Weights of a small transformer language model: LayerNorm before each block, 5178 steps.
Each number is 128 + 32 x the weight over the matrix's rms, rounded and kept within 0 to 255. Layers, rows and columns count from 0. Numbers have three digits each.

# down: layer 16 MLP down (transposed), 512x128, rms 0.156, rows 319-343, columns 0-127
# up: layer 16 MLP up, 512x128, rms 0.154, rows 320-343, columns 0-127
down319:144160154123194162146119100154156098104111137151072160144124169122175069126134116123026138097166119131165084113138113125094127158150168073107119077155184134097172122119121140176156090140112157086179083082090134110135154139151109093079129181132082126122114205110097147148105192128111107164094150090145153112132088174133075096112084140122144098094124136142105096176122183121180109089116
up320:109141126109094147098117116165142158041078125194117125193135197139105151109162101125135149149145106108131175142161134072137142157101163142169141165129087162189109133077154121150131115146100163100140139102139118107105164096069135146144108108108119197153128148106079154095096118084172130144167144102164109124109133089119073095162070119125123091151127124091214079136153139119136132131134
down320:093152154082096142137107098160113162203165120059075101129138097121078170123154104147112055182134167168141094148147063138138113098124045130107121130120069127119119112155102150132144117097118148108141177122125079106112104137093154122100140154164135124151091138104136119131154195143148162121150107136099187115141160159115101191158143110140122118129132154075155072132112131111099159141124
up321:104156062144155143130124181133159117145181143152150143085146125118121158134121128112120123094165132177096146148149142078191099164130104143071121097125111179152104122154169070135128090146108140097166090174190108117166148118146123128159148060087148074134143111109146178036102164129056153111118109174147181139198098105101124108170195163134101143142076188165126109117151184096153130149204
down321:176188132093097131123099122210183124150184152177129188147164093155124095192091167160134131111196146148119190161119156138147145060159157147096180100102166095164128047149192097076123138130113212140185079179091169102108003189097101110122072185111132082115096126149129163089133093166136078113144077144145137130134170075048101170114150155168124108065102104183173114151117151121122198157180
up322:115184073157126103196125101093119177160085122168159125189154149134171158162142166124135121139189131108162127125125162167110148136133147158101127224147052169126074126156120091200096088184120142146139079200119089147174132109131147156081199160149173124127100185125150135096107096092124100150135160077090143091129107188125136132123169112181152160147182122142158131129134151151083134160149
down322:110077133134213105160136113106159113134180160120148110136125080196165091163101144147131081132154167118174177096118109119160145099217108108121130119102114158126097100069077120129156150184156118159120146101155057101115093104097140080134106114142171079126156084148144113150079115161145113159161151136150137148174148102072151168172107140121198146101102096099125118099118178121109137145167
up323:108117100183099167143157120137100147140176125095161127101181121128152179111150089130129132137079118086150104101125100124118146093123165159183053137120099154086138147156123145140154144129154133153129151134158088137106138132109094170061107123167164117097114117130150187122067153195135131053103170128144092140136154118175148123120084101109135113121107131153106187144082121145107109153069
down323:140149079106154082161147138100123167149110144151141155176124100122081136122150150170100144107198119126144147135096131145135157134100145125117111149182153135219121142120142134194127103149113167121110112180137114108151133112134111136154081117093099162141163109110090131136142153085116129143151130103117169118172126176079117119135141138169102093096123130114175105150142130123139166058139
up324:119119060132187086127079132113096123166111117087176079158119126123170189112088122145134097157148157129135202195118135211123153165160145160113151152109164112125174148074129096147119075158134131152156137116161105165092163096082107114160169081155110138115133112102078049116143193079113096163176143169092150124121143197119105142153126107116151165200079120131139156141161146121135162125092
down324:097123130074169143092136161122116111121157137076114075092158176105155096160140075074146153169159131111184106131162141076120176128175127088144121096131096129095182127122119156104146103154092163183169186124123134133102169057129121075194120150123158130079148134152093094145147100137139117119099179161169123173103116117118167071093129127162086118154137141107100151152113103089119155143088
up325:106123127127139126088128141129112123107157177121159163170116148092132090137087114165119118164121136137140155106167142178128095181131111170156117114180089124154178096096146151134165081138156090128106113115077168095135132215164169112130135087084131162135125157141109117108173153134064151160169125094155069123172092118119126068125127198114081075108113091117151109158098111084031156096180
down325:127172132149134122172126119127165104118107103094154108085144123116100077150163132052141144145107156148067148152127099136134131148132148096164173118152171177114121147103125135103176148113118109131217183124196181132097066066092177122139134162153097140136140142128160119157154114155121146116149145127117163061165140125089136171177132103115193148145139214101158124154100146152155134076092
up326:149135132113137188105184158090157158145062130150072114168155126116117125110097135122170144128201091125049137138129148138122155137128096133171124138135171180075147154107085172131055154123092111093124143096144133156117122160144099110042175116121156088183134118103173099143133157139101119141151132175135144154132143124130180147095167168180096070166135072144135135107106123159137126208129
down326:143105110138101142123151120129143163155114088160102157154121135144115121115142115127144152123187114106128122131070202128179137123155149141168096132120127161157159116148163139152136067126090121092147183141135128118130179143131143108041120094084052096115113096178128129115134104095095184126137228193123177155144135126103102133125123101155145085128166101131115156094097182101152146147106
up327:147174155162073210173143085164167156120093180185130117166108105102148116101130157202127101116157083047159124114130129112115169100142119157118107162138075105157145081111100105119141090157130151171086121143194159091093126112131173113123149129147159121117081131033156103132121159124127139157172127164146175098120091147121113127090109074106104106081142099104136181138153088117101141180097
down327:112154104177116134136093165100180050060137126091134136194111128112140126098118121109160108137154165120159100135142128117078086189166169089143117205169088131138101192139128140084102177116124137087142055115132160138168034121133163102089100124136095091135083105096109123130130111112104131132125097131111142098123093100139112137122161110152124100149182131114136122143153167101154154119065
up328:114197130126113140102132137119129192153105168123123159125168074082113145137107153046167157156126135179089180182143088145158168116196135104171113153126138156121157136129143078099105165179144110127107177155097180180128171089054144094095050105100148169167130109087107106175109162116115094144132082124068123130159125151086153133157099155200131114074201110142126100140120105138136118208160
down328:149124169116102144160126101155162079134105111082119170117075125125084160094152141122133114129087209080177083172170184142144202126122159190118052117176086119147157094177112049129145166121098090100140100155136108132132057082146103138058106138120089104133136148129141113140092109183130094145152113084109181167116154112165125108113125086137133143200105133109151126147195114159085112149125
up329:097123087169149099090094110124130112122136104123131174159131118058130119075120130128157065212166079148138159086130170140116137096054126131141140183150091166084143100126102120143082151217121140093076136100103091127097124142142106080106144145149140105100098124174102157072091163118125144144087151158165138170113093153093130180080137080069142104142133163087146114150123124118111156152121
down329:141161161129114168141181133144147096128128144143105130100099129165129147152127120111147146074067142121091138152100175123113101141134206114146142143069102149116166108110126076119167135030153041099129162135132187024105084066119098148170120156124179149109158110143153110165161147185083118131201108138118115151153125144141175088118083100158121132110108127149138133153115104133168111107126
up330:132124126128123129190156125152142133155067129084132116093166112107129123121102150149118166031130177171120144089146101094141116147131160130123177105141116127118116099157072138113170138097072126108118138081192102102117127092149133166136129080232104119127142110115027105187134130139158084071176141117113105139147127087137083130175196133146111118126116143147119117125118157151153119129095
down330:136107168111089112129163100091087135111111120117091100164137120158131148097117121070138108172100096104165154129143114118144113128099066126132172140143134150157125120127105146120085117128120140146069159121092181138142160109079160139126084171138140063188158138172054098144094173160159161115111121112160177114073091136102124069111095168086120130144146180103102187177145089186151153142159
up331:182183078146072125138127133138100109148098126136105134148154164132115103117134149088075137110099124134136129097132135160070144166187162085072103116143111131168092162118102057132094126146109138177172119144083092127125133098166138128123148072083112079111115115092107142136137127102156083090100153110134198110186099143132140150161154098069137110132073133122165199107154106137158109088091
down331:144127182144131124114090119087160124109097121119098194110162133114075184119110086128178156163128071100138143071111118083135091156156103165120135167148189095041134156147154106129120111123123191135151129099151116148115061127140135130116067153130112093143131119174136113158141127125089097140130159107131094114141148168114160155084140125170142114168129111140085106133139132172098124102164
up332:186176140163118141142161144154135122091085122175130150143176176098104182120130177147150106155156129105169184120116154146117117104111175138140127055139121180121084163098144152135129151081108102112067118081159139090095063135159148107168131144147115075162123086091112076125163107159193074165126178110083169106129176191088140140135105110104107144116092119082146179141098059117177156139095
down332:104102112133138113127109133137156129099117107080134211120143122061163095087117105145109130125123175151171135107126135160128106159162092148116138132144090109117154099115152196109092168135116139085126150096161145115147000138143115129080101127148143138135089125158114130141142121167161142137104111146140117103127111150116145102150082151166114181145144162147107115121112129129102122140125
up333:090176153115212197124158094189140164142140071100145134158101135128099143162141057171157113144096135142146165127065146145138088116139128166112082090153165162115126149087169168090126108114072107125098093120173140087117121148150147120090151094122087084102160152076166143144122115203183111173116124125156102124092143061088165171102138188198108131102113070124079143130172187140116117136130
down333:150137138140090154148169161181106213149105112192101099220128145152108143123126145124174112167159084128148162140099104119084049092092121112190162126090179116138153083114110135091123179076133119139108126121129176128157120083174080085161163119078170112066134222135123133168119081111138109110134067146094091164193132092076128124149110169172168103126140098109122163123144132165136178125163
up334:161107114144119155116112110067103075127107110137145155095102108118100133144151135135100163156166128149163161143115137079119154140138111053087113093142133133112146131113129119072151132168114136173139097125125120185118099119159153136117146116121113138148168097124116126112146118090097202183103119170146122122172101115186165177124087082112122149162150146130167154137082092150147179117150
down334:106130135121126137141152129164114120119136117100128157121127144096127126117167156148129112118094131108110132125130119145124117129145136139153127146144133131150130140141138133117120125107124136127154145131134124099113000110115120148146147142121134123167125134130135127112132176126156096154124129146124122108101152164130114123147148125131113124144121154112123137137161120133112112132134
up335:173165079141095160130173118071163131162194102088133096115110128167101103150164168086155100099137132127090177141137089112176111137104159139189064101145126175120100149091145138152066164142178109128145123120174157115167138081129082095054162110157144138162143158070098131120125147107146129098124162125129105109121116084103118150130141141107109142127084114161169093121106078118161149102137
down335:091140143133153077154145072136117094141124103085128094103165172104190113098078085131130175142078172121127103125104136120062105104151144055159098129107135105136121152174105127082129132130088158144147093154146122137123038129156127157111106090112079145164093100123147099100143114113088123135103122114115149130178128149139135109119116140148102115111105097096101098100170169153110124132097
up336:091075125138127134086115160131080107114053169156127137137106142123150105027122137150199089115189105106132183137127101158083108056127173139048131145132084093130146121114115133118159075148052133167110088095130108136166108105102093101096131123131155129137156102049119125089100072109140112142073143137096171116111070096090170133098141170126128094138139122046094134125163098077155158162094
down336:143122171136148127070163161117104135135171099143112109063094100113121218149146151029161135167102132178147144087151160105114107180166077070147110167158129080098135110171183137161114189135126051151125120140120120137100115134152121110108103115144074178126125098118133076097201166158099145133148079075176111189115143147116107170146118174122153132147120093138135108148104122112186116128059
up337:047141181122132070198102153158118077112117077138096165142154120098142145106083101119146123154109142073168157126089110136137145188139121122123139100157144101159102107084052145093109087130126129161148172191138129142121138140115142070120155100137147155100140074137178068142201123145081138163102176093166141182156106121107130118158079154179139094169125126126108101109175188125126110152118
down337:161096078155146132092127132167111129102108157097081174121164147119120133113093114119111083118116102150093175162103102148134159125135073114119081146156120104077125100138126155127132188140091105125119139096108150137104069157113113154182155113138125140184124130111122107147089114110087059114159184096088179083153119126058144126138136154138135159167180112135121051128106120110162128104058
up338:118143137150150119144101123145122130147172085157101105144145118170105196125102083108114176068149196134123165106081114119143105136093149158144139145197096157132129150121176125144194112111070178095111106123095141132138093148135170141144119096129103096166124146114192118088204099142202106150107114134148106189172148105150147122083075112095144145130080138156203063154095133108143108133128
down338:111136181148131099191165137114113119138086101092149101144132154156104136106125139141169136178127116110199153143125119143123160179175112145137138077125116113094144112206111179134110107139083159095155093100154194097131144156128119165136096095112143153063079139157116165124115132085124135101143156157106165137084183150171104128122122106161118127053148171128114137118129236180061142121079
up339:148176162147090101126139130116125099158187148134156171107165166180139141115105088142081135130063105103152148112184149178122186076120044141122121138120110140112137101091151064129093097094140106162177163178129112111120158160142169113136094081113126109180080118152137150142120093125136181093169144061155147110136158123112133100153137106154120110112129106133143135086138120136136105170146
down339:186124157062144126120144158134116068156079127128099112113166125076094096131141073147103122137102160119141195105079063115074164204165128140114110113117155113167126110126120131148139119132135124154117051114143110090184126145130117128117105127127086127066153107098140099067102143162128131126062071134066103128100189139160160146174090126119149122114104132129104101142077150097152132144120
up340:073114112151114171087128094078141139161183139149173124131111115103125138095144130085096158177105105106187092123139108111188169153178191113121063163172180149119141130189136133150099064142110124102112144199161136093113134196139104091186132198160099137180117171114109098074088163087113142188155107114057155066094060102097127131149088151067132074153111132131135130163161068128157098157169
down340:128129136105144119176104134118141150121146118137169178143116114110118135153142190099149122089121099107157100091119170124125149148125074059144157070158071131118164113163156142098066173109170168136115112136161153154102040134152137077131154114106176118117140171175133120162166122121127146135119135117143134123136128081105152142044091113164150146121119084108127088148125081127152202080106
up341:099131141181114216129081122127104130144108162116151133154161164119113194103149155158106071108097105175072126105149140066094089077075137068108125137094108196117165142093185079125133098139112043167124142110191122116112170153146067160145095041124107168087189073098134144143065104116107114094176139194119128173123122093147160096038140105162118107125119172124097127138111130164160115122075
down341:182109130134083150140095111141084172130140120146107054152137169122095131165111143073113183186170131130151072142131070135128082117117147141102185141145056131171062174165137106102131119120101159126150197150088125136133142075129127167078186145142128113140073110152106099129169121052075154133063097147135149138133125156141079207139074106137166127120129115112165123179107111073160139199025
up342:122138142076133081118086094153137164205136105182162134093135123138121156136090133103171159130078114161130122132114094086056143128123064130156177108168145154072172130174075119158152097100168194181187091157130103055138157108154098052118117081104095184123131203111065118198120116145179091142103139152164102147155075162076152083113205104198130117130162115153136167132128146126157108120149
down342:084127170085167144117108131094168095108202182156092128117147149111117133057154073165149111123062131095193165098031108082158150125096126131135093149096096175097090156200108173134071147141139075150163162216155148069082070126147184157141123128168116190082171140132090112127142158129058210156172105151166103100155146109071175090111080142121175130141126097130117146156101123151127081073156
up343:140134090159121121166150106138165096162062169095158136122139047114187155130066159121066081191101117124124140186128120105128137115122105133111061094101129184129126103137132089105160100141126141116156070150156107142156154104063130129113147097103162111116128120203083090096147198137179138162138174127074126107113116125130139107104184164152110118109177113099091058103125147110133133093091
down343:124109166142102150121100114106107113084157076134158168084111134136081070125087070104125130086138121138115098156046101105170087102135127128135157108121110138123197185155126147099137173101147117158154159135188097106067179099144118096082114162150047121114124085133101141142127075201114111092091095140143184181102082158108166126110118090081095125145134154085106107135120131122112123192090